Weights of a small transformer language model.
Training: a variant of SOAP for these matrices, 833M tokens, 3177 steps.
Each number is 500 + 25 x the weight over its row's rms, rounded and kept within 0 to 999. Layers, rows and columns count from 0. Numbers have three digits each. The size before them is the row's rms in percent of the matrix's.

# layer 16 attention output (transposed), 384x256, rms 0.21, rows 22-57,85-121, columns 0-127
118:510462506514527462504529488490491501520502528474495483499466520481483477469539505548472483511505487511468498490512499547503496548499453506481464461510519498486457460523518481475480508479507506463497497526519472517508496532558538488506511566536488506507502556544502482512504553502479503499488498506497484424504513485494497480473500546528519509511495521526459516484555508511516522481496
119:465462470560506487482500476496455484537579489505535492507516511494461477515480503509483479466515507484477470519493469522487481539518474526507523476489479505460466499510519504512477487497509486520475513549529481492501470501526463475532490488518483481538409485490499485505511492532496524474527492475520464509547488493504556467515459522503454425490523492505470527471478568540489507456492
113:484492492510506468534530507520549508503500531538516508532504526460487530495554528490522550501495531507505504488526513481463490487461524516472532496553499514519511489522507514490495507519471476529493542479511551523520507539496536477502491469446517491501485517513499475524499485449524518496554480494496535526485490490541532472497480501484558521528518499456558551494568503506543521483520
115:470513514488501505489460475515513481524499504535523482468534485493477532488578511519503507489480491430522484491541488512538546454505532501488453521520490477489481517494534492484512478501503509471536494494493501522505467509499518503464496519470499458535539513521520554475478499510504533480517477524562496520467504514517537496489463473509483509504471488520485508484485491517490496496482
121:528483498483491496530538478476463508480495521473483491515471458511493531479451491497516450459520522499490490464510505499517531478526496448505501497494532494430503503489471518465491453471494509554507495463543475450496536501486482478509450484468462488512514508517487426490507516524470523489516488500507500497477467514505519478482544483528504477516530502492497489495470490494542512520497
114:524493497482499503509487508462546502523507462515489514467445484504517523514546483501460473471509504500479464479487505461512472475492479495536541545506502492539481527518487516531508506499496496496507503471513458529479465513490478497467523519496522495442516512542518499524507469498491491506517498557525495441493490504482478521500460508492446535493478492495533543466529525529488485483577
119:507491539516509464456486550503498538475462534498518504502495533492541529513445505515446449511504491477478480485508542472526457478466477498514492480446487480490485415471508502473474489527468494512502470485474522509518547491448500492479517500546449475487504510498499469516506464483530490508514493517519499479510509454498524458534511518481553500512484500494501515537530500485483465486500
123:553474480491533514500547473483474472460500464508477481498509503532500535523510504455489552494491517496536451513505522541466508519477504473474495475494534518506522477464498522455501511548491500473523548503483516486512503473509452523514518510487491500491493472475484501567535493471468493513549470540517475462533530450533492495473507488522521497505518477495483489482499518493514528519508
116:484475508484467505514500517475507485515478466463516487524492561480457461476517494555503505513527502483523501518493494446545494499493445485488538548525505496486446486498527490478554518481494504526493461511460485540499489500521493492509495491486509503532500524556530501472513486471505467490510490502538518474509495497468530527508484502504476473493537505486476466483514528473452505530558
121:484550517548490501522508547504470493514497469528453518517505552460525521523505499504514452481493497539505516503496534507472505491474509514480493506499414494471494549466482509524525474530547517507500497494512481554497505488525417542533499457452471485515487501466495548487504464526501473531490483545491506503457513533463518493488518497493476495459489532514473520548524523483506510467548
120:469483506456501484491512427513466473539533501516542509497469487516507431468519502520515507499507524510476485521470478432496480481482494532488520518489517508512507489450536460504538495516535488480486488501454496513527555495529477512436496501488488497520520494519450490481503493518477500507477503503495529518505504515524522507514514484518489447489492470491503483484531536491515472504502
109:537520496530548489552496549489480479522493476547511501489521498468498500456515518505503490491531555452430481524513499474494475508483493508471524499519513496492482481516475496501544486495474510555469496486476494470507478487508543522502514523486520523499518512465476542505487505512468492475492452529476471498507459525533490489495489531517475483492512491524475507503462485512496499514537
116:489542512505485543512504515503487514467518505511505489509532530487514531504496466515457545523555514507534522508502494501489492518508515518471512488512517532505557471463506526478491505479495554512499552512436522546492481538504477522547543529504503507502483462477485499499494512482499516504481474523504508475505489509511527478514514515492502519525542517481513464486464499480492497518525
113:519532505537518472488531494530522495525474448485476483472525543512539497459468447516483568525519555567502481475526513505464486480526465486518536505487493482496462516499496484541532536486463479505520495459505477511477477498511500516504500486523483452529486524477488523525461491534520457522514485466503512531512472532500473534481509472491490507479563552489525471502503485513541517518493
119:543465492543486473495508509475511501474495456502518507502505513470529473552484462466487478501502496485497532511491491493431520500540502494544449479486483459494496466496462484518523467520464481466474504521473474550537495496542489490463491488504508536512545486459521520476472515475499491487495517487511466523505517501524508459488519469537472518475533522476495503503483539486544542483522
116:537484508490459503548526467521468546539507504528470510484521550481529544499483494468454498464522533510499442520454485512468471523487490482488493486509483501537493473460525547519519530505494470505491500492489484546463519479515540486460487427482506493522473480526566476489518513482492452542504518508512517492501506520498497564483504510502496454488491440513476499498479549440495497498499
115:492494471503489464473478502456473461437504479511521478504540479486491497477451526524498508466459452542481496519510523497494453529487485509526486502494519508511527538528521429455501512509513529509523476498485531532501505505506562515503473515497492490491519512479469515474524525475470517502528493453484497489529503506500478466475555490529531489488517483545499501507503450521471509517545
108:478505465489537502514474551532489559496497501532526521512485519496533450523506467490511489523497506460521465490528475517473500474552518470510472479500528522517534531544468489521503460517506533494503529469531480520489512501516488522502514531522508494517540489493491472507512497518469507479523489505515545512512504456496527482500475481478504486487483508506520496504483503483493557502535
117:525537506483476515508505477498485484523526489464485511510481520515523521543489496493473485543516516562502479517496476498489564545515511525503500522533517486515472491480488486476457503490469551464532521493502506522523452533476514490490516498528497540540483529465517522496511471522469494484527478504469541535533472491491503460523481481520548511477523469496461546450493498496496525510481
121:541526470462494506484511482488500511481482510475476454508523536507508479557471542472487492499467532497482466501513509494483489538489473500458509532509446486493507537510537484512497470463542549545501539491491462500509458525437530460506512489521483527511471533516489491501474516487504499481445498492494491476528541437512480521484463500515489508475494524454489479518503503513525451470498
116:514492524490499522510502510507525516475512500471519543515482460523479494564468526564472520496465478527508511525509526545527503525494477493471458519444481517481469515521534549479493488519483481507458476511496522512475478477498499492495504515542519513499556547559466504508557539534494539482533444483464484479475504535499496493553455498527506465433520498501477517548485516530515481520527
117:514480462511507469519502471482514524436493481511516524516505507515495524498514505525502546462533520484524519509498511518510518498516526473514531484483463474495517496487496523521480507520487531474506527519513534544532485497533512490492500512517557511557467513486553478529502527541519477514483493482452519471488512525479451493486502448531490537483463518533490496517457503499513523468511
115:507522495508485515485496476506485520529477466483521526500485490514523520501465509497487485494458481485518483533457477459523546494507485449490496531527477480492518526491538483476500522497500567488580578469431545465499523498494464517510523490536528471476509513493521508468530514490533536498452486449485494515495509483475510498491490498518524515503519513506508477542490480509513553490532
120:478466504504537535503525485472485510542530500521532473504521479502483534476478460458478477443474542464497515507520484467488492499497486558501505503546474483538471500524487533479471502510518544492504526522532503497526496492463507497489505510508515470486518492512468487504530516536474492509463506537505499500485510484502506494521486511494532539456488454504485521466447511462505491526499
122:517503510495504473483478504500518503555482519522453516466476467521481536535491500507530537494509499530488478521467521448496529470506510489450571553474465518483499527501475476498467511474571502457499541472474523505529487503515510467415513470487532499503457533484496529528505525485504529505490477513506486450465541508522505503523480481507518528540559516455548499502517504490489518485533
119:490523475440504492476518499484545506493495500485474490519560509487497530451527509470552456502488516507500525463494493492516486532525492546499527500550494496495495479489579465505464484502475543502480521464534490478515471510526503498495515507517519522530502459522479503519486526496507455496510483476471507467503490486487489534488529524497511498518490545483465491482505500544448463498495
113:539522529486487490508471491481476483521519507508487496520534481473519480519522475464508505500465504462451443508477497496511492460500488517446534514512531512526490532474543566492514530478511491489515507495483447590485527478491537457498491497508486477501482513495498495496520488516514518509513503485504470514488494497478489506532533507478523518517444517542502532516506486510524481432490
117:457504515486496513511490479494517496454535516464522501499483495511501525516521436478506519508482514503483523537491506483467509460471501506510501497498485515500489478504508482487479484527485491555513529458540550471508470499492528541505480497507487430468423495518524493492512490496473480479501487518508492501499538443529503509530519465489472544493488514499487498491484483487494512521480
117:538490492500521508469523493520491437489512498533485479503450476495500505517536550494505494476459536494474495471496510501502509486497526538526518498464517490473524496493484497563484521519548479523508437491520487536454505459508500523514496553468515516467527487515503537498458536535474472474527474498502451486522508461470471450504522516515526513527489476499477445497487523493541488503534
125:480456470510508485496513486508530475477540451496527470494487517470531512496540484526497506509492514546489508513533487494478507489483523524473488467494501485512530512519516517523507522489492484504487518474471454492489502475474509462539478475490528504476491505497469509497477517511487518494514487453488518499434536489495424504474474467483478472508487435534498503468508518515506536500451
115:511511494448513494537497497513520484499505480465512503497480528523467476550539514448507497487466555518491542474521494551470478475512482488527450506500480513542517522479484508464467543516453504499511492510492509483471518501509472508574538482499440493491488481504506469450539529552528534505475548463478559531537531431491485475520481490481490499464498512510513493493476499511472505503521
119:526569511518515478523473493541514503461538487505525496517498486500520484497484511474493507540480509537508514510463510492491527448555524503485545534458532526546449497528505505532556454482502512504499543561501470504483490514477481507512503519498466512477457489493503503486500497479509461498510512542461493464518501483487481471487488488490527496553488512473517465479552505514466515473484
120:459509552484488486478497513496502494465506470521498535533526472477493481511537525477502527503472510491534495504508495521493469488466479473511471511506476533518527531544508502505473523516481568512495436492494511536519465504527478544431488493542495516488505492504506518531442508484503507518492484491490473491520526523545517481502490458579496468479523511523528498477500475485489471448449
118:506540484498531499532504479505488523459501526537542520471495495533504506491489522485517490504518530528518507500476483553485478522496492530506485536499476483509462521490511477446495536516508447471499479509516483473530529490490469476497482496512517488496481509512526514513476505473499512487504471474452475516483497483467524565471523497491529479487514517480506502463517501495501479553491
115:485471526488506490480488520441487501493503521530516549475458492522504489509529524495502546507522487498502496484575515517493537538522435502527479508490544523500492434495502493501481507511525534492526545472510518517489486513506472486489476521522513514455515477510524532461494459527477471482493528503478491504517477532502501530510512489508476512481545500492524505548516524485503496503476
118:552514452506496450533487544512512501512473520522539480483479521525485493505508509508497529502491500497474522523474508455508484476536479494533514477503499507487534475509504514514518426472502491509520525542500519484519568492525484551460501486528517487497551471532542529541480474480459497503481456499517507536507499488519514528512512519522481485456507467521501507445487494506466485492516
102:473501471504530515521498541481494493463518520492486516512560474495501476522496520500489471466522513511505461498508507517475486480511498498515517502522551508528471496510495505549458508510503487488493522498551515548490516488485482506469555508477487496449470520517465489489493506509480460496486534499529492486486493526532529484494516523485542451498528454458508550507517468465490451512466
103:498461491506509506499499493467485468483506465493532526517541485487494527505523533445558506499481521464504486500494516479493497445496491497492503554494481488517526516461510486453510477538533446508472501495492534513480501494444459501466478446468505484513530486518515491488452473499524500521477532494483522543472542535467504485514487472501512519475528484489508506509450512479491489484484
090:531512504451501516504489484522532534476503490513494519504501511466482535462480481477478506494457490530521477492477519483515535499484530473511496502524512500539509514513473467511508495523536533432500527471474490493572548481485520514478508503493498519467527477529526482535476506504514489523502522552455491511505470461466470519522506539497543564478465517505502498519503467456495502528544
096:521490492481521529484484488477476503480507503487491525503479452479505516511490476512472487513495464529511468479522524497550523496542517504517457503463501481496524546447491490535506496521512566473570486534511463477499520497477454512489480496511479502499497443494490507480500541561503482488460515543517470466518521476477468542529495487507520483498481496513452480499446485507457501515521
092:507500474484493537503523476443516536453508497485492514508436509488486459533447454515475514522501500536511524503461507484484446524541492503500503443504510508456504480501457542516519515508494507534443498546484482496494520519531461494539514501450511547474497526491460468472483503535465498520457536455464448533486470489497498524513488511495526475525491538474509518506463508487526514487500
097:476515509491514505464516517489573439543535445472511485479524540481516494519504533516506517541483536483528513523502532478468504517480533543509524481468499511530495470521501480504470530548535495459486495503495551511519482497523531534498478468503490522512503482508492528538493481504537500466495486496563498481511507508517507529511473495476458513510479501508562453517502492528520476464478
101:473506482497454504504509512577471474480480497485534497521520532475483498450470540476515537509505548531506552501528500533478540552507504498455526491513477471497532498493505450478486491516517490503520518533499517515528512517474493515473482485479526521517495489458479505519501557493497551470518491477481525559521509495479523511507512511521520478505492489493480536493506448533510498501464
094:497532436499477527492522448481473469529519472482499509502472478514504464456523496491502513522465547514510497520484476514511559515513571492507483490557528521491499534490482519494495526493554449486499518501509444481493518499548486505495504514474505502497498454502485513488509542505470505460482503489492496496470452522507522530445465506508433534488526460515522499496438513507461512514564
098:481512498506487531519455487523524519509498498499512520486510498512502467490502481491496461495508487519466542474469488483515478451499495491509547521509476505478490543526527472505501499497509499491487492482559505495536487466553530497473474505514465545530472522501542494458474509519489493479475501471472533520457482525490514495491472524514558497500523514545510493475491501524476512483475
101:526503516528498525500532506448500501512501523499499474477520505521534526520493490448475467489478531547478533503499504531451498492495492479543488476491509506503520530495511542542492492532533552510509530492496554459467509511498512515509543505493485462500512499480519477518496489547518508532527496522492464522483484497503491519517540503506508531512524514499501560506506483536547519479476
091:514473497486540477512468457526508476528501513481543476521510479513465523491465488516498513516482491478536503503491508497496489493498483487498548491513540479531514500518501518487515504446487579497514511510482530469501492484442581491465539532553512473501494482512524479507517510507506499491496532499523493510535450493553460468486488519487479513527553473467506490483454478481500474531488
088:503541504507463519521493529522509504491500528486457476507528466468501528524510508515498482536490492494483541477561514534473504501534512493519464530502501480505481502522478527478491542496454485527483482494545520501457438489488490478537512499501515529488496484462549500546511518470470529526458513497487499525503486487483482496494464518479476521508537531463503530498477480556512504502501
097:463486477479434526455526514495513512503475494486492506527447500497499467514523497539519496537516455506544551514463489541524514494516497514509487517453476509488491501494532528541468527506514474499503539483493499541506489531487502471490475497529495472512490525547503455477468513474534475538495500498541461459496529503490462495499508475466500503461510480512565541541544497489488485542508
096:540491501476507470484486535498494509497490484490493534515497492509523472505484503532512481500464492475471452490533537473530498472493483516483508526554508509498478508477473489525501478481467462474491488496541502499526503425498515474473508529538476519498530475504492462521499486488516477509516534511520512513454501498548472521437468507459494482473518508524503515521475506536471484487498
096:499520481468482542533450494498471478484475481498534529520500456511508502517494540515529456434534483448485519505481492488502497477465525534492485465503514542487508472489499490478501494476508528490465502490486531519528501532482480518509472492454447525491531468523528490500547494518517481496487523509507486455483511485537507484469507486489528487521463482496490509485499529510478475509506
091:490545493459545523481509535506504508525502516523465447491471473529484532456528504489530506512502480510502453463454508515536515503448458534461504525487537533541503517503534533511492500510541568529498513518502501474470484519513530488535522490455501461495482541498487532538488508495516498546453470516512537499498516509483532525507483497494507511497467544515488488542501489511504469516488
101:491526482507510469450467538493534470497498469483536497515521488499470441447508544523520504509493473498469522485524528499520518525523479515474498549445543472474510523520512442501502471524550488500545496487489438463527483525467460517530503559505534510511532526478468498536470510516503550467509519489476500514544504480520508460501521533489495505517492511476506516513479478508509530511524
105:453471527475483553540507476528484516537509482474455516493517536499491496514557483515494521528492527476521492483489510497496553459532490479486494519499488512508455489474485520509547464510483479528503530466503444507528478486529477469498509470526472505485490468504507455521491505525536464519472510538501512494488547497521496553441442529470513476556481487445494516516469549509511510514502
102:508550516515448470507544490419532458455488491477482508473503476484526522502440531514510495458498499510453531545465506532492492535448478511485507504514486518482484498459504495496517527465489462463492488546516463485526512489493459495511494495448519483500501451516513524481476507532511512491522512491505474537501516532516440496504518513513484532517508487486490511507502474509486438479476
100:507447443523503545491480486506520472512517524482540487468537447516474507520490500529474490456459478464510519478481480473511454511493504463496524460465504522466469469510481494517541498488518485487480455489499497480482514507484471512536494489463458496480499482526498494474547517486516491523491564500504458525492528456508515526468504509517494523536504528522570449519435482478493480474527
095:481505530498512518473496521486488509456502507477516544522499502485477473469509494532493493507527490475501512508513518522518534462564508476531503496459521503494502447443465533476514499512481473478469471494485498492484514494529501517486516486509497446484467512514499549501523478513500470548513488482536494504429476555491519442502490529467553498492513464550513517459495497505473515516490
107:486519464513527507506484486528470494505506529515506499472490484446509481493506504467517427513503508513492508462492494462479498517501493493501542455570527524539541496489493474489507517487497487460576502486494503497543490543509514551475502490477484496498468507505521525485473507482546453550483528478496516531504516523533529496482490508477501559532506536512537487491476510512496506523432
103:511510474474531520508496531548477521542490479513484471479488542520493481509510500504501502506519519523481473500510502509502483506475494498532484494516502484506486488490470515458510479508472479507513418488449522464506547488511508539530511546469441514491524504518485539472490504467527536512483509516511496518495496505542520506539510518488517455516551453527502530482568495487529502546483
096:500470479514529488511489477447556480527523533478541471490497490523491514482499484497509510475503576518491502523522525532477503472512480495498460488478535483497492489484465506536495484506484473505466494475533445500497441489508540473492470476451496525493525493466453509548452467492471473472540500510474491505525506531488514528505512475413451495492476507481499538504505509455494495507516
097:498510494494461480503495489530495487482451523496511505484511507465501477515531532534539516524529474536498502496479460519500506471526528458513488454478484530486491464488501526482511494490525484507462508493491492505492514493507503504506492450481482530505476531502523547475464502487472533518529460447483524523486484520546475503478493503537463513539536549530495525545532496559538484527504
091:503506490495489529478514470509510519495522493454476492499539460496526467491492476521512448506492503482479462447505465556491501496500541483524427462537502498508494481528525553493554510516502458499456482489508489492480508497448528528563534519474479498509496490520473476525506475534457490488514544487527522485521514460469528474474508526485517497484447481494529498516534509476531473565521
098:526494515561492515526493494542473494487472522504532476494477464508444499518479515520466507467516502482500497495517475519506550497501481476487486513441525483523493543528465554484506507489494419524469496541485501529486447494493499470530459494497477477449515509442506492498489505502499540502521532462509487508517495523500554461510494493533494484491500465482530457519525481462542477496496
100:468493471530506499494542530542526505485479482495482526476517555492498513498513484522498520475514518494488527523508496528472503531513508501541511508483468510507494489492438494488492503537469465523515476526488553443453526478504478531517526511461504517510505523504522471507493498520524458506496498495507497521492522522519504522495452490539505507505526484445489452451523493537489526515538
097:507505525534519485495517488509476527507482506512467521491512485502535511512478513485524480489506493484512482419546448517504491542504496482497496521494493479496518506507465487485493516522551488453489516561475445511479480513487497466441513497476498563497547521457450490481487549535527487538508482511516507499527479528489507478456495539511524470496520477486517468505521492472517484487491
100:489519480504479483496486508479499556517554499530491521502524472497495482525460466520482536488512497494498522498500474489471513515505488461481483511499470506512452486507495475438514484499467517495519560486459504502508522530506491464460506466540526478481486528525455470503530450516516518537485514503501526477506504500526504499474528432503480452496525486505521496508545454477468505476482
098:517520524510483513495492569475457525508461566509450502493499489549467466503475532491524510498498491444515467502459484472491485519488453480466507515541472486489509493481524451526501486526519505480532467472521523482505492519503491520481513510479465467507492524478539499510549456464514502491465509536521516473552466527470536535507475513496538529491482562487493523496491457499507523496556
104:545486471560493557463516517491491491472432507541521477510502479466520503485488449502528484501527510515535502538494524513499483537490539510506510451495541504512492460495511465477498503492510507530516512475513546487505515513483508495477520497506519517487476476526528535525480491456520510489504480483489464486456509538491530525461487533545482475465545484470542471524501504451558487514476
096:521443497466496535467481495480479489513483515493470487493501526483496527506512506509531522503472478444497481501494524532495457507431495488494451446496495512452482501502501468496499525493522495478505482482497511524494526485500510515515518521503484469527549523518476507505503527501492515520473501507494457484472497486494448493538507543501495525479501455521515536500476488501522481532518
097:549506442537500481514506476512471472524492495467495494501493504502482487480500490505538501491506518480497501480516508486498513521531536549524518484473499453478464448464509482485486456513518480474484512494494527478482536516484510506531529521503498491510498509517464505468547467496516510510491519504529531480466466488475487488504497481468459503512521487494490502527534538500527543541502
099:521440491478511486460476527516492469546507480458472462515501499468495495529524504471487524477501483451459504515493536469507535495520521507484565466495495540524540473464481515515505491490507509545492493534444491520464494523475519491499501499456493491502494498477450484496489501513469487503491509522508458528539503496505486467525483519498509504432491487499456515490490488502509497476514
098:513514508535554488513496532523507517502501507484479470512476473494495486497462509472469500489465513480477535518462505498527500490530519524500551503510455460509503524564505503497509490474481498518501473534486448496513536492539520518513527524514498483521492521511510477524482520529493518528521504471529521506496525465486506487511481535504519483546423472495479465469483497505461477498489
100:466471543506507513482482444485518530472473498502488525507549484494512519490494483516500482521515497483507478507528464507481461517465484525495454495518503470518449550497538458478499539522548470491475488477505498518484461489508505467493476494475463506486448508479489476451493463500517485501511504490469479503488494522492497470499475478516516544516510516506510491518508516496532514492494
# layer 16 attention value, 192x256, rms 0.232, rows 22-57, columns 0-127
113:482539486450464505482531526529474489514493535532516499491459508533508446478440501478480496542478530502540520540523474492509545489502504465531513489480462495474530489484506557508514478464496513513530474488505475510516514504486485512482519485493521500513470484515517514509537496476511489510488495459487492495464483459523479546531504496440500522502541466510495491494477523493507494494483
109:540516493505476482525459474477490492482521532483489498527484493516549483540511508524484529526520566521526500495494508483511531515484527472507505520470507493484523477547547480478506470485474473496536495510502507467516541522552485500465488487458515489496501508464514516476515515479510472481483472451474529471554522509510493488445538445581515502510539536453500536536545499507500520526448
108:525496493548460515475501526480494483491501467495491481495524521501507480479511521487461532492496546483478484478490506525521543533498450450503500463464459468506512529484546446527495474520516453495494526551484508510499501494508520518525466535522515478520503509499462488502512505537508507498543513475484491455503523494490514543482506496471483495478496491536518488551476462476453444556486
106:477464509443487472521519453482484490502493502479493494517524500474530532496510509439492458516506540560525523502488507437501509485475476527506473512502474497554476470473477504540496511533534518506485499493496546507546513503510517509492507514538505519484508511552466506515542497527517506492470502507488523450526522517435521475492513483519510528473499467510516507490499494555515514500549
114:499486454521513487463508510527494514526506472530519518489501476419479479509522443500488532542512510494516492475523514507524474456514491536474486546510540519497466522495528480524509546523530474495524491538476520506502508495497470486501508499506485523499487528456498551468519458499477504541484518464503508478522499472513479501458508459506494517514496508535507525434488522510471469517493
114:476497467513584468453536504482479504484521506496507528503499485509538538532466529472481474555499491469471515533518492473519568489536478472526471519486444486514520473476481525477470498451497510523492488521502481505525513488489485503540484533476530512523522504493491516495505517517513492538530536532521492469480485494504493452508499486477542511515502499475508449494481526452554534501498
109:532538528483518549522544507500559484523503505523508502449506474504512495513548498496530482503523535523462495514498497493470526501497512501513502469530486490548495536470485524457460485445476534540479505521480511461503504509510491460492485489487518511499491531500509494495482510481500521474536545505518517469533473525468487508506500488488539439496470522508503482408506491498499529503468
114:485465483497498503497452532496467466545475470533537431489522486502513522477504552511529494501509437508495535536540481514530513506569490490511465489543481512496475481472526510499517483440511489534499529525462509492465493562505471471462506501517515468486484473490505505477477500491516480499498487495526470509511482518448449469518478498508474457504503480516492532508501489547475465490523
113:495474509501467519517525520508473493490500494472457500444520490500533515482495472451483473532516526480485515499510533528473508516501509511509536492476524525487478555474481505452506494441487500504516527503481524479500512496514573510511462508498471493479484500442499499462529506506471533483461479510489502450481523535457510524509499516487494488519511459492485494470520528481463518499545
111:522532485467520458495506472513515481507487522469474465494507450517528463544463532468485500506509517504489455481500510504510494475488511463501470516538542480510440484520520470486500507517466481477522494479488503500507513524519515475498483533464487521484499574473529439528509572516525517511487530499501525502445531477528518464511477403504500493482492474500530498491484481545481496515514
109:526475524499480503456435565520504479524464528492457507504510526495507488517475473497505550489515487546552492467553484507502506512511486520489473538520457516523517551490475529528514490449509511528515495551470488489527484496516512552505561510498523503483467505473483476520487498479482513505511472520484493489500524523539519486492519482466505505437468480519490505498512508491521489457503
106:472532481464525553523489480502520501508485521517493467473517499529517469567515457511480530501502480509481515504509486520514536504515500479501517506469480509481538517497485508448470512534529510449542533503470545513546437478489490515523482520509486504496483495474531465487484464455513511487512534502478521533499511487477537529453518473485519464515490537461522508500500505493491503465472
108:494531529497497476508508474481518478501485467482499483487489514503482481495520543448539490485511476498532524469486506474526470458482471479482499508524432509476465552541459488476488533533519466472521499504532449510499488500540473488499480450448517490431497533506516529532536498560493506494534490474488471512521489496527492516465456435480501462572471502506513456503500458512513491477508
108:524476491538476464528507531519503509496544564533544493490501497511484506531530524437501471538464505493496513525473448501538476549540510474533516508486525488505488499480553509484510507563512533497497508492483520497487517516489513458497486514507536496449492496492502484504497514462511500530463477523497505528516497507503500499544466531477471506522470512510485490490534487521491534512487
109:475489514535483518500485456557491505484495470522505520473491450500456462553471522536445493532526502508496499494479481476533496495516524478456528532532485492449483512464508501491540514509512498477523517521492495472504481504454455506501466482543526471509524511508481457523500512491510464468498529520523511503453512499528525497480468469547464497475508547516506498484517477479497512486523
113:490511493497505468483558486483511529513470439450482492517468469471490487494512497507494527518515488443475522467513464472552512500490478513479457494520455523482501492527456470448528543464470528521526503529474500479537467512475520497555527495510509491488577484450456500492494525513509557501484486538481502492483490515477496483504483475483548464473517518512477512511544487523499503523476
113:511539514490449547502522471521524523486489542506515551509499506472514501494497518514512473511465501495501490566485456482487517498495496544520486468518465494529509489501493470532523472511484457509517502527514490488461507548483475518479497438507553454513483488492544493503487463538545491480495516506441515494450486524468492514527478477491467494498499475489471506457468516494470488480451
107:536467512514531519534465477502457494508468512480471476483472516477452508521503465497472537482458512497449490471489513461496511519528504517534528470468480523509528509499513522474513528561514473510498488511468491486527487443538483483509501472500472500507509526487526539526480507527487491508490500467482502493490525525470480552510485559501486487472523506485483516461468467511524532552472
113:518519465509521524479445484502522540532535504498522514498485487507459479523563499485522519494532500478508479547488535542499513498504482466464493503468460494497521529478521502506491489582469503502480500445488523488521497472521529525440520498497517473491480495538460525468464511499541510558485486509474523506463496472496463464496492487506494471471504517493497501511512494482507530510506
111:496501485527516520533480499526524470497459512522531501531502478511475498504536489513468507499512461480531494502464516476449444471482509490515514513511482503507542475525513508492507493470460469515506490504517498480544499514465578496482479505482539493453538508536472482497462519488480489542490518529494538436493476474480480507511509516490527473515513501507440498503509517503497518419463
111:512484463500450492494540468500494532523496534505509508528486518465525478490499478478451497499514466468539513535457510491517467513513527474563449466492512503486491477427510505500503461477450509518510537487544480499537548506491485489499523459482458486494473482516506519519436510507478520487501502506511520515530501489540504483461474532527475497496503482525477488476503480479492503474550
117:491494530482505497466532515492505437492482487454484472449498469454492504500486490529506484520475521522516503508502504487480498531524476468467481530477556529457489502488509507485523520501490533534478543464538455477474533527501476497525478480487487477440508508493513489494508524451494510475511515540500499471459500508491514466461487495497481507520554522457463482521495507484510482463497
108:496513552481519506496499510523509545488508463502450504506479488481477489499494495508476501537503476533491457454506482512512496440528537549477512508514499499516477531485504478419463524531499502481478511525551531462513536534499501507483533537511488495498473539529447483507471539521511524499505539529490545525559471469470480552506480510513488511470460492512494481467479533497500422549525
113:487525483496525461514500492525499516511463522513494528545520546495472527510540500503491525509482481519509454476493516494494506476507510473486512523505533507472503528494580495495516513446475484439534476475457481505511518543537478497506481506490454460522531482519480486502500559466555478524504488491481487447483498498452509478478504538482499482527490511493546464483484472548535497491486
110:454519492505539470524455488474477455491464519482515490496520495504477485506460475501489482500482472527504513536478519461471478518528505491517494479511469484522471466450481498510535494501439507536528525525492512501480503557480440532523512555497509484542537512501493473466498500508460500530477459502456510522521490496460487487519528565527513490505467477528490492487480504509500480462484
112:507486516522530521488493502472498523487519471528532503468508504504482488469511517491460506503521510500552513507503515480505485523474491499492481495525498500502545494475443470513514489503517525474507561447497501513517553489508503502485488452502477529530482486479498544498506503483531533542470519527513494526451504489503474515523466505493506530513502501451539483522521531486523498503457
107:491513495526473498454507508494547494504526542468516539527493509494551477518499504498557513484503497498518496507494479453492462511499515443496518538524461472501467479512527505489495520491506554442489523515498451492522473565494542486462503547508468520491556488552475546478489500532498490470514485553500504518505543505468558501466476502477499474524534467528570483504457518510498482513495
110:474457460523511486502548520492524503539467484516509498526509498496470489516503526558504472563498534513484481485507557486517516550527570498470516497513512513535528521480516510484522511483471493489503455483521479492500499482495541520486523517545544521518499536505551536532546493505547485501498465464461507537529526501517489495514538504499488481482449494505519499509499480532473520499522
113:537476497477510493520489505494508487489512466479494510481477530542505514501506499516505456534549483522508457499501492495523473513531510485490445468500486465488523497465501532513494499487524470521477513516492525471522494493468498558488432527451526469452455457486500496537545497450543489498515496507542483535496464514505460508532547499518519538494489522479431564486460486506501480496527
115:467519514442492490527483432533492500495487482458541501522515498511490482472487503462482448485472514476500490509549467556463540507552517486513467519534495496505536465525501482477553466532463445506494515511490526596520478501515550541466518490474505542541475480525486515463472481478510510505474514537493449498498508504546504488505558490499480497547522518500501504472486473518487476521501
112:508517479527482515492510465479467518505514514523497475523538523503521519465510487527507478515548501509475484526519498466536542506509467436467537529538530504497517495462498515484505454531504497480477477493459485533519550487517531429500495517495481498487491520521508516538489500511484500504484542537512535504539505526522434513483461466503532544494505497528502525496516486521458525498499
110:506465496476476457526487520475504520525497506511497502498489482489520515499489511457495517455567465542481496545550473513502493497495521508512492471501520495498552568488479478482484522540523467497450525516572502483523503528520518490518477509496493502503517515459510525532493457536472507496479489478522518543534485508521519517484509523498527492486525539521481490495504486499486538513487
112:507478491501521517476464480481498501495501536477506490515479490504530511534427459512502503471536485514505502501488544469488502507496528494551534547457547522508513506494493500506555512511483471521458500552481461474493532482462484459559535495490502466510475507513471481477516460486465526476538469506491491492493493495485505510548489480449515506525431509521517488518468472476532529503506
113:481481499519470496517478465489515506488525490486482508557485489471525484515510529538454547516530479491521509510531519510558487511507522504501501469525535475525497471490505490523500470510479481477502505473474494460468492473506535542568486529525501524510485462516494476482516472468503515427487531473512466503538513476507525534554486502510508469536510499502524505520504535483483498517432
108:520475423516505524494527503527477507501518484518493477468500511538529494495506560543510506525527510529511517523447513511476484471468536529515460504496522523536525490473476473522479498536472491491468503524462429472490513447531481496490538509523527476505500457496451502517547494445513499460538467489486464477476518493466570473502507483481502490478489504502507549447493460503512459501501
112:481521502526514553469462481544495505534520518538493516513525484496489540541481474486499482485501489532491527470505503508488521518528533457490520478474467522504533492483507527483496515506493517484482469503506484501483517515459491537504508545461471471515520502427521476481506501524515540496497485529529495462503517497485491504487544488477502539519502544541525533532502506474513563474503